config.yaml
num_hidden_layers: 11
hidden_size: 192
num_attention_heads: 3
num_key_value_heads: 3
head_dim: 64
intermediate_size: 1152
vocab_size: 8192
hidden_act: "gelu"
norm: "layernorm"
norm_place: "pre"
norm_eps: 1e-06
positions: "learned+rope"
rope_theta: 10000.0
rope_fraction: 1.0
qk_norm: false
attn_scale: 0.125
bias: "none"
tie_word_embeddings: true
parallel_block: true
init: "uniform"
init_std_qkv: 0.02
init_std_o: 0.0
init_std_up: 0.02
init_std_down: 0.0
optimizer: "adamw"
learning_rate: 0.00154
lr_mult_qkv: 0.4
beta1: 0.9
beta2: 0.98
lr_head: 0.00626
max_grad_norm: 1.0
warmup_steps: 261
schedule: "wsd"
decay_fraction: 0.68
decay_shape: "sqrt"
final_lr_fraction: 0.0
batch_tokens: 16384
max_seq_len: 256
doc_mask: false
train_tokens: 156000000
max_steps: 9522
dataset: "wikipedia_en"
Each number is 50 + 10 x the weight over its row's rms, rounded and kept within 0 to 99. Layers, rows and columns count from 0. The size before them is the row's rms in percent of the matrix's.

# layer 7 MLP up, 1152x192, rms 0.0857, rows 969-1023, columns 128-191
100:50 40 51 33 48 70 55 50 45 47 62 42 34 56 43 32 50 63 59 47 56 38 58 59 65 50 51 41 44 63 42 38 50 48 44 53 51 55 57 40 44 60 78 48 48 30 54 60 54 41 25 56 60 54 47 63 71 47 69 49 55 53 40 46
094:46 52 43 68 47 57 54 70 47 54 74 63 43 57 48 48 53 55 56 25 51 58 42 47 62 49 53 41 41 58 34 57 50 54 41 40 49 41 71 43 53 60 52 36 55 63 53 54 60 58 52 57 37 21 39 60 52 49 38 45 53 38 45 46
089:58 38 53 60 38 56 46 59 40 75 63 45 50 40 61 56 58 40 64 54 50 47 41 40 40 41 42 72 60 68 60 41 63 62 41 41 51 43 50 48 39 61 41 42 64 45 58 65 43 52 38 47 47 56 43 54 43 50 34 50 76 49 54 41
096:52 55 50 57 64 53 47 36 52 56 51 67 37 49 61 52 28 46 51 63 62 48 31 47 54 34 49 52 57 46 48 46 53 48 56 72 53 80 69 42 49 47 59 56 48 37 55 69 42 57 34 57 57 48 65 51 70 49 55 51 51 55 33 65
086:60 50 40 57 64 59 39 48 41 49 62 56 50 32 74 42 47 52 48 50 67 47 53 52 62 47 63 45 48 51 50 48 50 42 39 53 57 58 46 38 46 72 38 58 57 45 57 47 49 53 49 46 43 49 55 59 53 62 54 46 51 58 36 51
102:53 54 31 53 46 50 33 59 46 64 54 50 52 52 41 38 51 47 52 61 45 42 54 34 53 47 61 62 49 66 53 47 46 58 60 47 54 43 58 45 46 35 42 41 60 73 45 40 48 57 46 70 42 53 44 49 57 32 58 55 61 49 63 31
110:53 33 56 61 55 62 42 53 62 58 47 61 52 62 44 49 47 62 56 43 43 33 52 46 60 53 47 57 41 41 40 44 51 40 48 55 36 68 64 43 58 63 58 37 56 75 46 58 68 56 49 50 35 44 32 60 56 34 54 53 59 47 52 49
108:54 50 41 49 49 50 54 50 38 62 61 63 60 43 57 44 57 62 41 42 50 41 30 51 55 41 54 53 38 51 43 55 49 53 36 66 57 47 52 55 62 54 49 55 64 61 42 68 72 50 56 63 40 46 40 53 41 37 37 47 68 42 34 61
099:45 61 43 47 42 61 53 55 52 69 53 56 42 55 68 51 43 47 46 26 46 60 34 41 42 49 57 50 51 81 53 75 57 48 35 60 47 56 57 55 41 49 72 68 58 62 49 48 52 65 50 56 46 28 42 59 41 25 60 53 44 46 64 44
091:39 47 41 58 26 43 51 70 52 63 44 48 55 52 50 30 42 68 61 45 33 71 46 44 55 48 59 51 42 45 44 49 52 57 45 47 42 39 55 55 45 52 44 54 44 47 50 40 48 47 56 46 34 59 41 71 71 46 51 54 61 40 68 38
097:45 67 49 48 37 56 48 66 41 65 47 47 61 49 53 49 32 79 70 65 64 51 55 47 65 39 52 51 53 48 52 60 42 35 52 51 55 62 57 52 33 51 50 48 58 41 44 53 45 56 39 67 33 49 58 76 47 49 44 56 66 45 52 53
097:30 49 42 63 49 47 36 76 52 52 38 50 61 31 55 28 53 46 68 52 38 43 51 41 53 44 65 64 56 70 45 48 72 45 54 34 52 73 44 41 29 60 52 45 43 45 43 65 37 54 37 53 59 50 40 47 50 61 56 57 53 64 26 63
104:44 50 37 65 53 55 51 50 57 64 60 61 42 47 39 40 60 56 54 46 45 30 54 45 44 50 82 71 45 35 41 49 53 46 48 45 47 55 51 44 35 44 48 28 58 45 39 51 64 31 43 55 43 56 44 51 58 45 65 54 81 50 47 51
101:54 60 50 62 43 54 42 62 49 50 41 54 46 24 68 43 34 60 43 45 51 59 61 60 56 51 72 68 36 63 48 79 64 42 52 55 38 37 45 41 58 48 65 63 37 57 41 52 48 53 44 52 53 46 57 55 58 63 77 38 63 52 42 59
094:29 26 54 53 31 42 50 68 44 54 41 40 74 41 57 53 55 53 75 65 37 54 55 46 56 50 50 55 58 63 37 65 59 42 48 41 47 58 48 44 47 45 43 60 54 56 20 56 52 55 42 52 48 56 46 39 51 50 48 50 49 53 55 45
100:39 33 35 44 44 38 34 39 53 48 56 35 61 60 48 59 49 49 61 45 38 64 55 52 51 55 52 63 45 55 37 50 58 39 50 44 49 53 46 60 57 56 52 46 44 63 46 63 47 44 60 56 32 41 54 45 40 53 53 56 43 39 43 47
096:49 49 61 43 22 67 43 48 47 50 49 47 67 60 55 56 47 57 57 48 49 54 50 40 45 29 64 52 45 42 43 41 68 22 56 44 50 52 63 61 48 51 66 64 51 57 43 60 36 62 46 57 56 51 49 43 46 38 46 55 48 36 42 50
098:62 43 42 51 39 62 32 55 50 45 57 46 40 31 64 48 50 54 39 47 47 51 56 55 43 40 63 52 43 36 59 72 46 47 45 44 52 53 65 56 39 44 46 45 68 73 58 58 53 53 38 54 59 55 61 52 50 41 55 45 82 52 44 72
108:35 44 59 59 38 48 48 63 45 66 49 44 49 68 44 47 41 64 60 40 78 58 58 57 49 27 49 69 45 65 35 41 45 45 49 35 52 57 63 46 43 48 76 60 62 50 46 63 37 60 42 61 55 48 48 58 64 49 85 47 67 45 46 45
102:46 42 41 56 43 39 54 58 59 50 54 55 42 37 58 46 62 52 35 27 67 51 58 41 51 68 59 48 30 45 50 64 49 53 38 50 65 68 38 46 68 27 46 44 49 77 43 46 61 58 54 68 39 42 52 55 54 47 59 53 64 39 54 49
096:43 44 50 75 53 54 49 40 49 41 45 44 60 45 58 58 56 46 58 52 49 49 49 48 52 39 55 65 44 42 50 60 85 39 54 31 64 40 47 44 50 59 56 58 58 57 35 52 63 57 32 44 37 56 67 45 38 51 46 55 45 49 37 63
094:51 54 21 56 42 48 58 56 51 51 57 35 52 50 56 32 60 44 54 45 43 47 50 41 49 46 40 69 52 71 52 67 44 38 58 32 71 55 57 29 52 44 47 73 53 44 52 52 50 73 43 72 48 54 50 63 43 56 53 52 57 59 56 74
097:37 52 33 54 49 47 55 46 61 54 32 54 36 40 52 32 25 59 50 41 44 67 46 53 36 50 50 68 39 61 40 49 45 52 65 30 61 53 65 52 53 44 54 59 69 64 34 42 53 56 45 44 33 19 47 53 47 40 45 53 45 61 59 64
092:49 42 32 58 44 51 42 55 61 63 57 56 55 59 47 35 40 43 55 52 47 61 38 49 71 56 51 65 52 56 65 80 48 35 38 62 63 48 46 52 42 50 60 52 57 53 53 41 49 61 44 46 43 52 60 48 62 55 53 51 49 30 66 58
107:39 63 30 67 41 40 57 68 63 54 55 53 51 48 46 34 53 68 55 49 64 44 47 54 52 46 61 58 44 41 45 62 52 43 21 66 48 52 55 26 42 52 53 51 48 57 41 40 53 41 54 58 43 48 36 74 58 37 53 53 48 52 66 48
095:51 44 42 51 46 45 47 51 50 51 54 39 60 59 59 55 56 26 55 62 43 33 57 33 44 30 44 51 41 56 67 51 60 46 53 50 57 50 50 55 45 47 61 49 43 49 48 63 56 38 27 50 38 68 44 59 66 32 45 76 50 44 55 41
103:47 49 33 38 36 54 52 70 40 68 54 67 53 60 56 37 61 65 39 49 67 57 31 51 54 44 60 50 58 53 58 50 56 31 43 66 75 53 59 35 39 64 61 59 62 64 54 46 44 57 53 63 44 55 48 76 39 49 38 62 50 42 58 63
091:49 53 43 56 53 44 56 64 33 53 42 44 53 38 51 33 57 58 39 45 62 57 44 50 65 52 54 55 53 57 46 60 42 36 40 41 63 53 49 50 62 54 44 46 46 49 48 44 58 44 58 43 37 57 58 54 45 53 68 53 75 42 56 51
102:40 40 48 50 48 55 38 50 54 46 46 51 42 45 66 46 52 40 42 38 79 52 43 28 56 57 66 53 43 42 59 47 55 63 47 60 39 39 65 51 50 48 54 38 34 53 39 64 49 37 52 42 30 62 50 41 50 45 40 66 60 47 55 38
098:45 55 54 56 36 45 45 67 49 56 48 67 47 36 44 46 49 43 44 41 65 62 50 48 54 49 51 52 42 73 38 54 42 49 57 42 41 44 59 40 46 38 48 34 57 61 38 51 62 66 49 59 39 44 45 62 39 40 59 43 47 55 52 48
104:41 45 55 57 53 52 43 49 71 73 39 64 50 33 59 55 37 42 44 49 68 58 64 42 40 46 65 64 54 44 55 49 48 66 35 41 51 58 57 32 48 51 66 37 60 77 39 53 45 55 52 46 49 48 39 55 54 44 40 48 61 45 47 80
095:40 43 48 46 44 81 40 49 48 63 57 43 48 44 48 40 61 66 43 48 50 44 45 57 50 61 60 49 54 56 51 42 40 40 50 38 42 42 66 51 41 58 55 58 58 52 33 67 56 49 43 44 46 51 61 47 84 29 71 66 47 58 48 58
095:40 42 47 45 34 62 60 43 42 57 46 38 33 40 56 55 53 66 48 39 55 62 40 38 59 52 34 52 64 61 58 57 52 57 38 51 48 56 60 55 38 61 48 56 50 68 45 50 65 52 43 43 46 32 36 60 50 38 48 49 50 49 57 51
094:54 52 53 55 53 51 22 47 44 64 57 58 60 53 63 46 64 61 52 51 57 53 38 40 58 46 58 59 55 36 49 43 56 42 72 67 52 54 40 16 36 58 68 59 27 61 45 62 57 58 54 45 51 45 59 56 60 43 52 48 47 48 47 77
097:38 35 38 60 36 44 42 64 50 69 52 62 43 60 31 41 58 70 57 48 59 29 45 49 56 63 55 41 43 51 37 56 45 43 52 59 42 44 43 56 57 52 52 52 38 71 65 51 70 52 63 64 26 20 48 53 44 44 53 49 44 44 63 50
092:38 49 60 67 37 40 37 53 64 52 46 64 46 55 52 48 44 71 47 58 65 60 38 46 44 60 68 55 50 34 54 34 52 47 39 60 64 57 56 45 40 54 67 48 47 57 63 36 47 41 37 67 50 50 28 46 66 30 57 53 57 59 61 59
100:48 56 43 48 39 67 44 59 47 38 64 74 60 47 52 33 48 52 50 50 70 71 50 35 70 44 58 39 41 39 37 45 45 38 50 48 53 51 61 42 48 59 42 39 47 45 46 42 53 44 45 66 47 51 55 62 49 57 64 43 52 38 43 45
098:36 41 47 51 46 68 60 75 55 46 44 64 48 39 54 46 61 65 53 56 53 52 46 45 48 55 56 54 40 64 45 58 45 44 39 42 56 63 48 42 41 32 43 40 53 51 40 53 46 59 46 71 50 48 40 66 61 26 59 49 60 61 67 47
099:52 73 42 62 41 40 45 50 61 64 67 42 47 63 44 34 72 41 50 38 49 53 48 51 57 48 65 73 41 46 45 44 51 58 65 50 47 55 53 26 48 55 40 41 48 41 51 53 50 41 50 48 43 59 29 55 56 64 61 53 72 37 55 56
107:38 42 53 54 41 63 48 80 60 70 49 35 48 55 46 36 38 52 72 48 61 50 57 43 51 47 73 57 49 50 57 71 53 22 54 47 56 51 64 24 49 52 43 69 55 75 46 67 42 68 43 42 46 48 40 50 62 59 69 48 41 57 53 64
103:46 55 38 56 43 64 52 50 57 47 50 64 42 55 61 38 63 51 55 30 43 66 43 50 49 48 62 42 39 47 36 58 56 42 36 47 42 63 48 49 46 56 55 48 47 72 55 51 54 48 56 63 47 29 45 61 57 22 48 51 52 50 53 53
100:50 47 56 41 28 41 41 51 54 47 41 68 63 56 68 57 64 40 56 43 59 59 61 49 55 29 63 62 55 42 50 52 62 32 33 67 56 37 65 47 52 53 63 59 48 37 47 56 57 42 43 52 53 56 53 42 46 53 41 63 57 35 35 48
105:37 31 47 45 38 49 48 66 51 60 50 78 53 53 50 53 49 58 49 44 71 45 53 47 54 41 53 70 55 44 25 54 47 53 34 52 57 60 45 39 46 46 57 63 63 64 45 41 70 64 34 61 47 44 48 49 54 44 53 51 54 44 51 41
105:53 40 53 71 55 40 53 48 62 36 53 63 68 49 74 57 55 58 62 44 68 59 50 45 48 54 49 52 42 62 48 49 66 44 38 53 65 55 50 55 38 58 46 38 47 46 54 50 67 42 58 56 42 30 50 57 58 39 38 51 65 43 55 45
100:51 48 43 61 48 37 51 44 57 49 52 47 39 36 59 39 44 48 42 67 39 49 52 49 48 45 52 51 49 42 53 43 75 55 57 31 52 45 60 54 65 49 63 32 41 49 54 63 51 36 32 55 39 58 41 45 48 49 41 51 73 40 44 51
100:41 47 45 54 43 72 42 62 58 65 66 58 41 31 54 38 34 41 38 46 45 53 41 43 43 62 54 51 40 40 46 42 67 62 44 43 51 53 82 54 47 51 48 47 40 35 51 55 44 48 42 62 49 27 56 53 53 31 67 56 46 60 64 57
105:39 24 45 63 39 68 39 67 66 45 59 54 42 55 63 55 57 64 56 52 62 48 51 38 52 47 56 59 31 52 50 62 41 23 49 55 63 36 76 61 32 70 57 50 59 56 51 65 43 61 56 58 59 54 40 62 54 46 69 55 54 46 44 51
104:48 77 46 64 42 51 20 66 43 59 47 36 49 46 56 53 54 64 51 51 67 44 49 44 76 53 66 57 52 32 42 49 53 34 53 63 48 41 55 15 58 54 51 67 50 51 58 66 45 33 50 50 46 53 50 56 71 56 59 49 71 43 37 51
107:53 42 59 84 63 55 47 56 59 70 55 79 37 40 54 35 53 64 62 36 73 41 57 66 47 46 65 57 41 39 55 61 57 40 52 46 60 77 54 34 51 48 36 46 52 64 39 63 51 40 39 49 36 50 39 64 70 42 59 48 64 56 53 58
105:42 47 43 72 44 39 53 62 61 48 47 56 46 55 50 32 45 37 66 42 60 50 65 32 42 49 51 42 52 47 62 45 49 52 50 58 64 62 47 41 53 44 52 37 41 55 41 64 63 53 38 46 39 53 42 59 58 49 75 61 65 46 61 67
100:54 50 30 54 56 63 32 61 53 57 53 41 53 41 39 48 52 42 52 49 45 56 64 31 56 47 38 59 37 54 44 64 76 44 56 58 61 41 58 54 46 58 55 36 53 44 49 54 59 53 56 54 37 38 41 52 49 45 52 49 47 49 61 49
114:49 42 37 58 43 49 48 52 55 62 35 49 32 57 54 52 64 54 47 41 51 53 57 48 44 43 44 44 49 68 57 63 55 57 44 53 49 69 53 59 54 55 52 36 67 73 49 69 57 60 40 52 46 40 39 55 54 48 62 58 49 46 48 55
101:65 49 71 60 48 58 59 72 41 49 44 55 37 42 64 57 43 53 58 50 53 50 54 45 53 43 52 51 52 37 51 52 38 33 52 54 63 52 59 37 40 44 40 49 40 64 49 48 43 47 52 69 54 57 58 74 44 61 40 54 50 47 36 67
096:40 46 50 43 53 52 53 55 75 50 52 45 53 51 61 40 42 48 60 54 56 44 62 58 55 46 64 57 52 39 64 40 64 26 45 62 30 42 49 56 38 44 55 56 37 34 41 50 53 35 41 44 38 46 47 61 39 57 64 68 49 62 57 37
113:60 46 48 61 47 45 50 73 50 55 54 53 50 49 57 53 49 49 66 38 47 30 64 38 53 44 33 63 54 56 51 55 62 46 54 70 55 64 71 47 65 46 55 63 54 43 36 77 47 58 50 55 43 55 53 65 56 49 51 43 40 48 46 46
# layer 7 MLP down (transposed), 1152x192, rms 0.0823, rows 969-1022, columns 128-191
101:54 59 65 25 47 39 67 49 41 46 43 50 51 41 51 52 54 45 49 50 57 62 39 52 50 33 45 64 43 54 46 50 50 53 41 47 67 50 65 45 51 26 38 25 47 50 40 42 63 42 53 53 66 47 53 51 60 54 45 56 34 66 40 31
092:54 50 56 48 60 45 64 51 48 41 49 41 61 51 40 46 38 49 35 55 57 43 56 44 41 55 70 43 42 49 49 51 56 44 43 34 49 49 34 50 51 32 46 71 53 52 50 42 51 53 58 44 40 53 43 44 52 53 61 47 48 55 51 63
088:36 55 34 63 51 42 66 45 41 55 49 52 55 50 47 33 40 57 56 52 60 49 42 37 53 72 74 66 54 43 50 42 31 52 69 59 50 60 23 37 69 39 54 52 53 53 43 58 37 52 50 44 45 52 49 33 50 44 69 42 53 41 36 61
092:35 30 52 32 53 71 39 44 51 51 61 43 50 39 27 44 51 56 49 44 45 59 41 67 46 57 60 47 50 56 58 51 55 54 37 40 61 36 35 53 37 69 55 51 39 45 50 55 45 44 65 59 56 50 52 59 49 39 56 52 40 65 54 54
081:49 25 46 48 31 45 61 69 50 49 49 58 51 58 46 51 38 41 49 54 46 39 36 52 50 51 44 48 65 43 47 51 42 44 44 47 49 54 54 54 55 34 66 42 56 55 48 61 57 41 50 63 41 51 39 50 59 43 55 59 35 33 55 48
105:38 48 49 49 43 37 57 67 49 49 41 42 55 60 42 52 56 51 45 52 43 62 59 68 55 25 35 59 41 58 39 64 57 50 62 50 53 38 64 47 51 54 51 68 61 56 51 53 43 53 52 40 50 40 53 58 47 53 48 30 49 53 49 56
110:54 66 52 38 68 51 42 52 47 51 48 44 44 38 53 49 62 48 52 46 43 54 55 67 48 58 72 41 37 56 40 59 53 42 46 43 53 47 56 41 65 60 47 47 39 45 43 36 56 44 69 56 50 50 50 47 58 51 50 60 63 55 67 45
111:61 63 51 47 31 47 31 49 45 62 47 45 61 43 55 50 45 56 78 49 67 51 55 48 49 35 51 53 48 46 39 57 60 39 48 56 60 61 34 60 52 54 69 50 51 64 35 69 40 46 52 48 57 39 58 39 51 34 48 54 61 59 55 48
107:45 34 48 48 58 50 56 32 57 36 35 50 51 57 49 67 61 45 47 44 36 66 48 46 57 40 41 50 45 40 45 36 56 46 44 50 45 31 30 57 57 43 60 42 40 43 48 47 54 54 46 56 44 56 54 34 55 43 59 46 38 36 32 67
082:52 57 43 47 74 44 55 38 35 45 56 38 70 46 43 51 44 30 58 63 61 49 72 40 47 48 37 54 55 47 41 36 41 49 48 60 42 50 57 44 59 38 62 43 63 44 47 52 42 79 47 49 45 38 55 53 29 51 48 33 37 52 45 59
094:44 67 64 53 50 44 47 49 44 32 64 45 38 52 45 67 58 40 53 86 49 51 28 50 44 51 66 54 58 41 58 35 64 52 40 58 48 47 58 41 54 45 57 48 53 46 50 40 51 40 33 44 49 47 49 34 55 55 56 56 67 53 31 30
098:41 59 44 41 43 52 55 55 47 33 45 70 40 61 50 57 28 53 59 71 56 59 39 41 52 49 47 57 45 37 59 38 36 51 40 45 43 46 49 52 54 49 48 59 64 56 58 60 75 51 48 51 37 56 53 51 43 46 44 59 56 52 66 45
111:57 47 47 44 52 45 31 53 29 51 63 49 57 36 49 54 36 46 61 46 53 82 66 57 39 40 53 57 35 55 44 63 46 45 55 55 42 48 62 62 64 40 52 67 56 39 51 40 35 51 49 66 45 52 58 43 63 61 39 34 39 57 47 43
100:51 51 44 46 55 56 42 60 29 56 63 50 50 52 50 48 42 51 59 53 61 62 44 60 63 80 63 46 67 37 27 48 57 50 59 46 47 44 36 64 38 68 50 49 52 42 55 41 63 30 52 56 34 54 50 51 46 58 42 56 55 46 60 41
096:44 49 44 53 54 50 54 53 48 42 57 50 58 59 43 52 54 46 55 74 47 55 51 53 53 69 54 45 40 50 48 52 46 50 39 47 54 43 34 54 49 57 48 47 55 51 38 47 58 45 43 41 51 47 56 41 51 52 51 63 52 40 56 49
087:41 58 45 53 46 67 51 43 51 59 39 58 43 36 51 36 51 42 61 47 51 50 45 59 51 45 47 46 57 59 47 47 66 65 55 42 57 77 48 53 43 55 53 38 51 52 60 46 59 39 48 33 51 58 34 43 47 51 37 58 61 45 54 54
099:52 51 64 42 48 29 33 48 51 66 56 45 45 45 60 64 45 71 52 25 59 34 78 57 40 42 50 53 50 51 41 49 36 46 59 55 46 52 51 44 43 61 48 51 46 52 54 50 29 44 38 37 53 45 32 40 71 54 63 55 53 44 46 28
099:51 28 58 53 44 58 48 47 48 45 65 45 55 51 51 40 32 55 56 36 38 38 42 51 37 54 53 51 61 62 60 28 51 50 35 62 69 45 38 60 43 52 66 65 50 48 41 54 54 50 27 37 42 60 46 43 56 42 39 52 50 55 70 44
112:36 42 49 44 60 47 50 54 69 50 51 70 44 34 31 57 45 49 29 42 54 40 50 67 48 53 35 41 32 59 52 61 35 48 57 43 44 70 48 44 50 76 59 43 67 46 44 41 54 46 65 39 44 39 42 54 59 43 46 50 42 50 75 31
102:47 33 40 60 43 47 64 45 52 48 63 49 59 55 61 64 32 34 50 47 50 36 52 54 38 55 44 56 47 46 44 59 57 61 33 49 66 69 57 54 50 51 34 42 49 39 28 51 60 36 53 30 42 33 66 42 46 44 55 50 54 25 53 51
097:44 58 60 37 49 44 44 56 47 55 56 53 59 63 46 45 53 51 58 37 46 56 46 34 43 56 45 41 59 49 63 45 49 60 44 61 54 54 45 49 39 38 59 46 48 49 27 65 46 59 60 42 44 77 34 49 66 46 49 51 54 48 70 51
099:53 53 72 41 59 61 59 52 54 57 36 66 32 70 50 44 70 40 54 52 40 46 51 48 57 33 44 30 61 51 45 41 52 50 64 48 55 49 46 51 47 62 51 43 55 61 66 32 52 50 49 42 63 68 50 54 37 33 48 64 57 37 60 70
098:54 42 62 55 39 38 53 55 46 55 60 39 62 60 57 61 54 42 58 53 40 36 44 35 64 56 60 42 51 50 62 50 56 51 44 64 51 40 46 65 43 38 57 42 23 58 63 54 59 41 37 59 52 52 59 30 24 43 51 69 60 57 48 51
090:54 49 29 63 54 56 60 40 41 32 54 48 39 38 66 65 41 49 56 49 62 33 47 41 49 44 55 65 63 32 46 47 67 46 53 55 48 43 67 57 55 56 46 58 58 67 40 63 53 49 36 58 53 35 39 50 40 50 36 37 50 41 54 40
098:51 38 49 40 67 45 43 43 42 32 59 67 54 73 47 50 52 45 53 41 47 49 55 58 38 69 63 43 34 41 43 61 50 55 49 37 47 63 35 34 54 59 58 53 44 50 50 45 33 35 33 51 53 60 39 38 56 41 78 56 45 53 65 38
101:54 62 48 38 54 66 59 52 61 65 37 63 49 65 43 47 48 53 42 46 57 73 35 61 35 46 46 54 41 45 45 40 36 50 49 57 42 67 58 53 54 54 53 40 55 48 62 56 45 52 45 49 51 41 48 37 50 48 59 59 55 56 56 47
098:60 39 59 58 48 55 47 41 51 36 55 42 31 47 65 50 28 50 45 50 36 46 52 30 60 59 47 56 42 62 58 51 53 73 59 27 45 48 40 76 45 45 50 50 44 43 71 54 47 36 45 58 55 73 54 58 60 48 45 30 49 39 53 39
087:42 48 69 47 44 38 51 49 34 29 66 43 48 58 41 45 40 50 65 44 40 56 43 36 44 36 59 56 61 68 51 33 45 66 54 42 53 51 50 46 53 51 52 43 64 45 43 42 39 52 40 38 50 48 75 51 60 54 49 41 34 36 42 44
101:41 51 61 37 49 62 53 46 21 41 47 40 42 49 43 41 48 70 56 49 31 54 61 67 56 65 16 53 34 58 46 47 50 37 49 52 65 50 46 41 74 50 55 57 45 50 64 59 66 47 51 53 53 42 47 38 50 57 57 62 39 46 37 55
090:51 48 69 58 57 60 45 37 46 58 53 63 62 66 58 34 45 55 52 59 45 56 53 71 54 40 64 49 56 55 50 55 23 60 52 70 41 48 59 56 53 54 50 53 29 36 54 56 50 51 55 43 53 43 67 37 44 52 48 46 52 38 60 57
093:52 45 45 49 48 50 40 54 65 47 66 70 50 44 64 33 63 60 50 46 37 43 62 53 77 59 59 41 35 38 42 61 70 39 58 72 40 34 34 60 52 41 42 59 61 37 55 56 51 50 47 52 62 52 49 57 67 51 60 36 53 64 46 51
084:58 52 48 48 47 48 63 45 53 57 40 41 57 39 45 58 40 40 52 57 44 46 45 36 42 47 55 47 49 41 62 40 52 45 43 66 59 73 50 59 48 56 56 41 39 51 34 36 53 31 60 59 55 39 34 64 39 54 47 45 57 45 52 44
089:47 45 32 51 69 35 47 58 54 49 61 64 47 37 30 63 45 66 58 44 48 50 63 53 48 56 53 45 48 43 54 41 41 53 38 58 53 60 39 50 56 47 42 53 51 44 48 35 52 66 43 63 45 50 48 62 50 47 33 44 52 50 61 23
091:46 48 58 36 45 74 48 37 40 41 60 45 51 69 42 47 40 47 57 56 50 58 39 63 37 57 44 58 62 42 40 42 42 43 60 54 49 43 52 55 43 56 41 51 67 44 25 54 36 40 42 55 41 38 37 47 46 45 48 35 63 52 60 40
097:50 61 55 48 61 45 53 42 53 45 33 40 50 51 38 43 59 46 43 48 44 46 49 60 49 49 49 43 50 59 48 49 42 70 27 51 60 59 59 39 47 61 48 42 53 39 81 41 47 47 72 47 51 43 42 60 48 58 47 56 74 64 60 66
088:39 53 41 49 49 53 58 49 61 49 41 48 39 45 51 40 41 47 50 48 20 38 44 59 84 43 50 44 48 43 49 64 61 47 46 47 47 60 59 38 60 57 55 63 42 41 66 48 53 50 53 53 53 53 64 49 43 73 45 44 45 41 54 44
102:59 53 46 72 52 27 67 52 60 53 46 25 53 23 47 50 40 56 49 38 51 46 40 66 38 61 56 58 60 56 64 45 62 56 60 36 41 62 49 33 48 68 51 29 58 62 50 45 41 47 46 55 53 45 33 46 53 40 58 54 48 45 54 66
093:46 53 47 48 75 44 42 51 47 65 50 61 39 59 61 46 56 44 24 43 55 48 55 68 61 46 51 54 48 56 57 48 45 37 40 63 34 53 64 52 49 69 54 64 49 62 57 49 46 57 65 40 57 36 45 51 54 36 38 58 48 49 62 50
103:47 25 59 44 67 55 58 46 29 54 55 35 59 52 43 75 51 66 53 45 61 48 57 37 54 55 37 47 46 57 50 66 55 30 39 56 30 39 50 47 44 60 48 39 49 36 51 47 47 49 52 50 39 49 61 62 70 48 61 52 33 59 49 24
113:48 60 52 52 38 54 30 47 53 59 54 50 45 61 25 50 53 55 48 56 56 40 62 46 47 47 73 59 51 65 44 74 58 61 68 47 45 41 49 30 36 51 50 53 39 62 58 63 43 58 49 52 58 45 62 65 50 61 48 35 41 49 43 49
110:48 43 44 42 69 37 58 45 45 41 51 41 49 64 43 34 48 48 40 50 45 55 46 39 63 46 55 46 36 45 45 44 57 43 45 44 45 61 44 51 53 41 66 44 69 25 62 34 66 52 62 45 42 51 48 24 63 55 59 63 50 37 59 52
100:60 44 52 61 52 39 56 30 48 46 50 58 49 59 33 41 66 56 50 51 48 41 47 41 44 72 38 28 71 44 51 57 55 79 42 55 62 63 43 66 52 62 51 49 48 60 55 40 60 58 53 52 46 52 39 51 64 54 33 50 61 39 53 50
099:48 44 61 54 49 48 42 53 60 53 35 46 48 52 37 48 45 49 52 58 41 54 40 57 42 44 47 54 42 52 42 69 44 59 54 53 53 47 47 67 60 49 65 44 43 60 61 41 42 49 39 50 37 29 50 41 44 40 54 39 40 57 53 47
103:53 37 49 57 47 50 50 54 51 47 45 57 62 47 47 44 39 50 50 61 55 44 60 39 38 62 36 38 42 44 67 50 58 53 59 51 50 61 53 47 45 38 66 55 42 59 63 40 33 50 54 31 51 47 59 35 49 51 56 61 37 59 51 55
098:49 51 41 35 56 29 44 45 31 52 50 43 47 42 53 62 56 53 54 60 77 58 47 54 49 39 24 65 58 55 53 50 47 42 51 47 40 46 70 46 51 40 47 55 38 50 56 32 51 49 54 29 62 63 59 42 60 51 45 46 45 50 52 45
099:64 39 40 51 64 49 58 59 35 43 46 63 49 34 55 53 46 49 50 64 43 56 60 49 58 67 46 60 39 45 58 30 43 64 56 46 57 30 73 54 52 25 45 69 59 64 38 49 60 54 47 47 50 58 41 56 62 49 49 45 40 27 53 39
098:72 30 49 49 46 41 55 45 47 50 56 43 53 47 30 66 49 37 52 59 52 45 45 46 53 59 37 62 48 47 49 66 51 66 38 40 36 50 45 57 73 49 29 51 42 53 54 54 45 31 57 57 54 62 35 55 40 53 35 52 57 58 48 42
091:56 41 57 55 53 48 67 46 48 56 51 52 33 58 46 57 43 37 52 34 26 70 63 54 49 27 61 47 50 46 46 61 49 54 52 48 52 55 39 56 45 49 60 43 51 62 49 45 31 49 59 54 50 43 36 45 36 32 55 36 36 48 70 60
116:44 41 34 45 36 40 39 69 50 40 50 42 50 66 49 36 45 62 46 53 61 44 51 50 45 36 42 52 51 63 45 26 46 60 56 62 55 56 47 52 39 51 65 52 53 38 27 40 39 54 53 28 42 60 66 54 55 80 51 63 58 65 61 47
106:53 39 47 50 48 40 56 40 40 35 66 50 41 65 58 51 47 66 47 52 60 48 50 40 52 49 26 53 74 50 39 41 34 42 51 54 53 33 55 39 67 60 58 46 55 57 58 39 66 48 48 57 51 49 57 43 57 40 43 38 39 43 60 53
096:56 43 41 55 55 36 68 44 47 61 41 38 49 44 58 64 48 54 45 59 57 42 63 48 46 31 51 56 47 51 41 63 63 42 35 50 47 72 45 60 51 61 44 50 58 49 82 56 44 43 74 79 51 56 52 61 46 50 43 45 54 49 40 59
104:34 68 51 41 44 56 53 36 39 39 52 60 72 24 56 40 45 66 40 44 54 75 41 45 71 40 42 52 63 45 43 48 41 40 57 39 55 42 65 58 42 51 54 30 38 39 37 43 39 50 63 51 53 43 50 54 42 63 37 49 70 49 60 44
095:44 63 41 63 49 49 55 54 54 66 45 45 51 42 49 47 46 50 34 46 35 40 53 34 45 45 59 54 47 65 44 51 53 60 61 49 47 45 48 26 56 66 56 44 44 59 23 48 54 28 37 49 29 54 34 40 56 67 52 64 61 47 53 58
105:42 69 52 49 53 51 62 58 44 47 34 47 59 49 27 55 53 55 53 45 49 50 72 74 63 53 63 31 46 44 56 50 48 45 46 37 61 49 36 47 53 59 45 48 40 71 25 41 51 63 36 44 65 41 43 59 52 66 54 47 42 49 38 44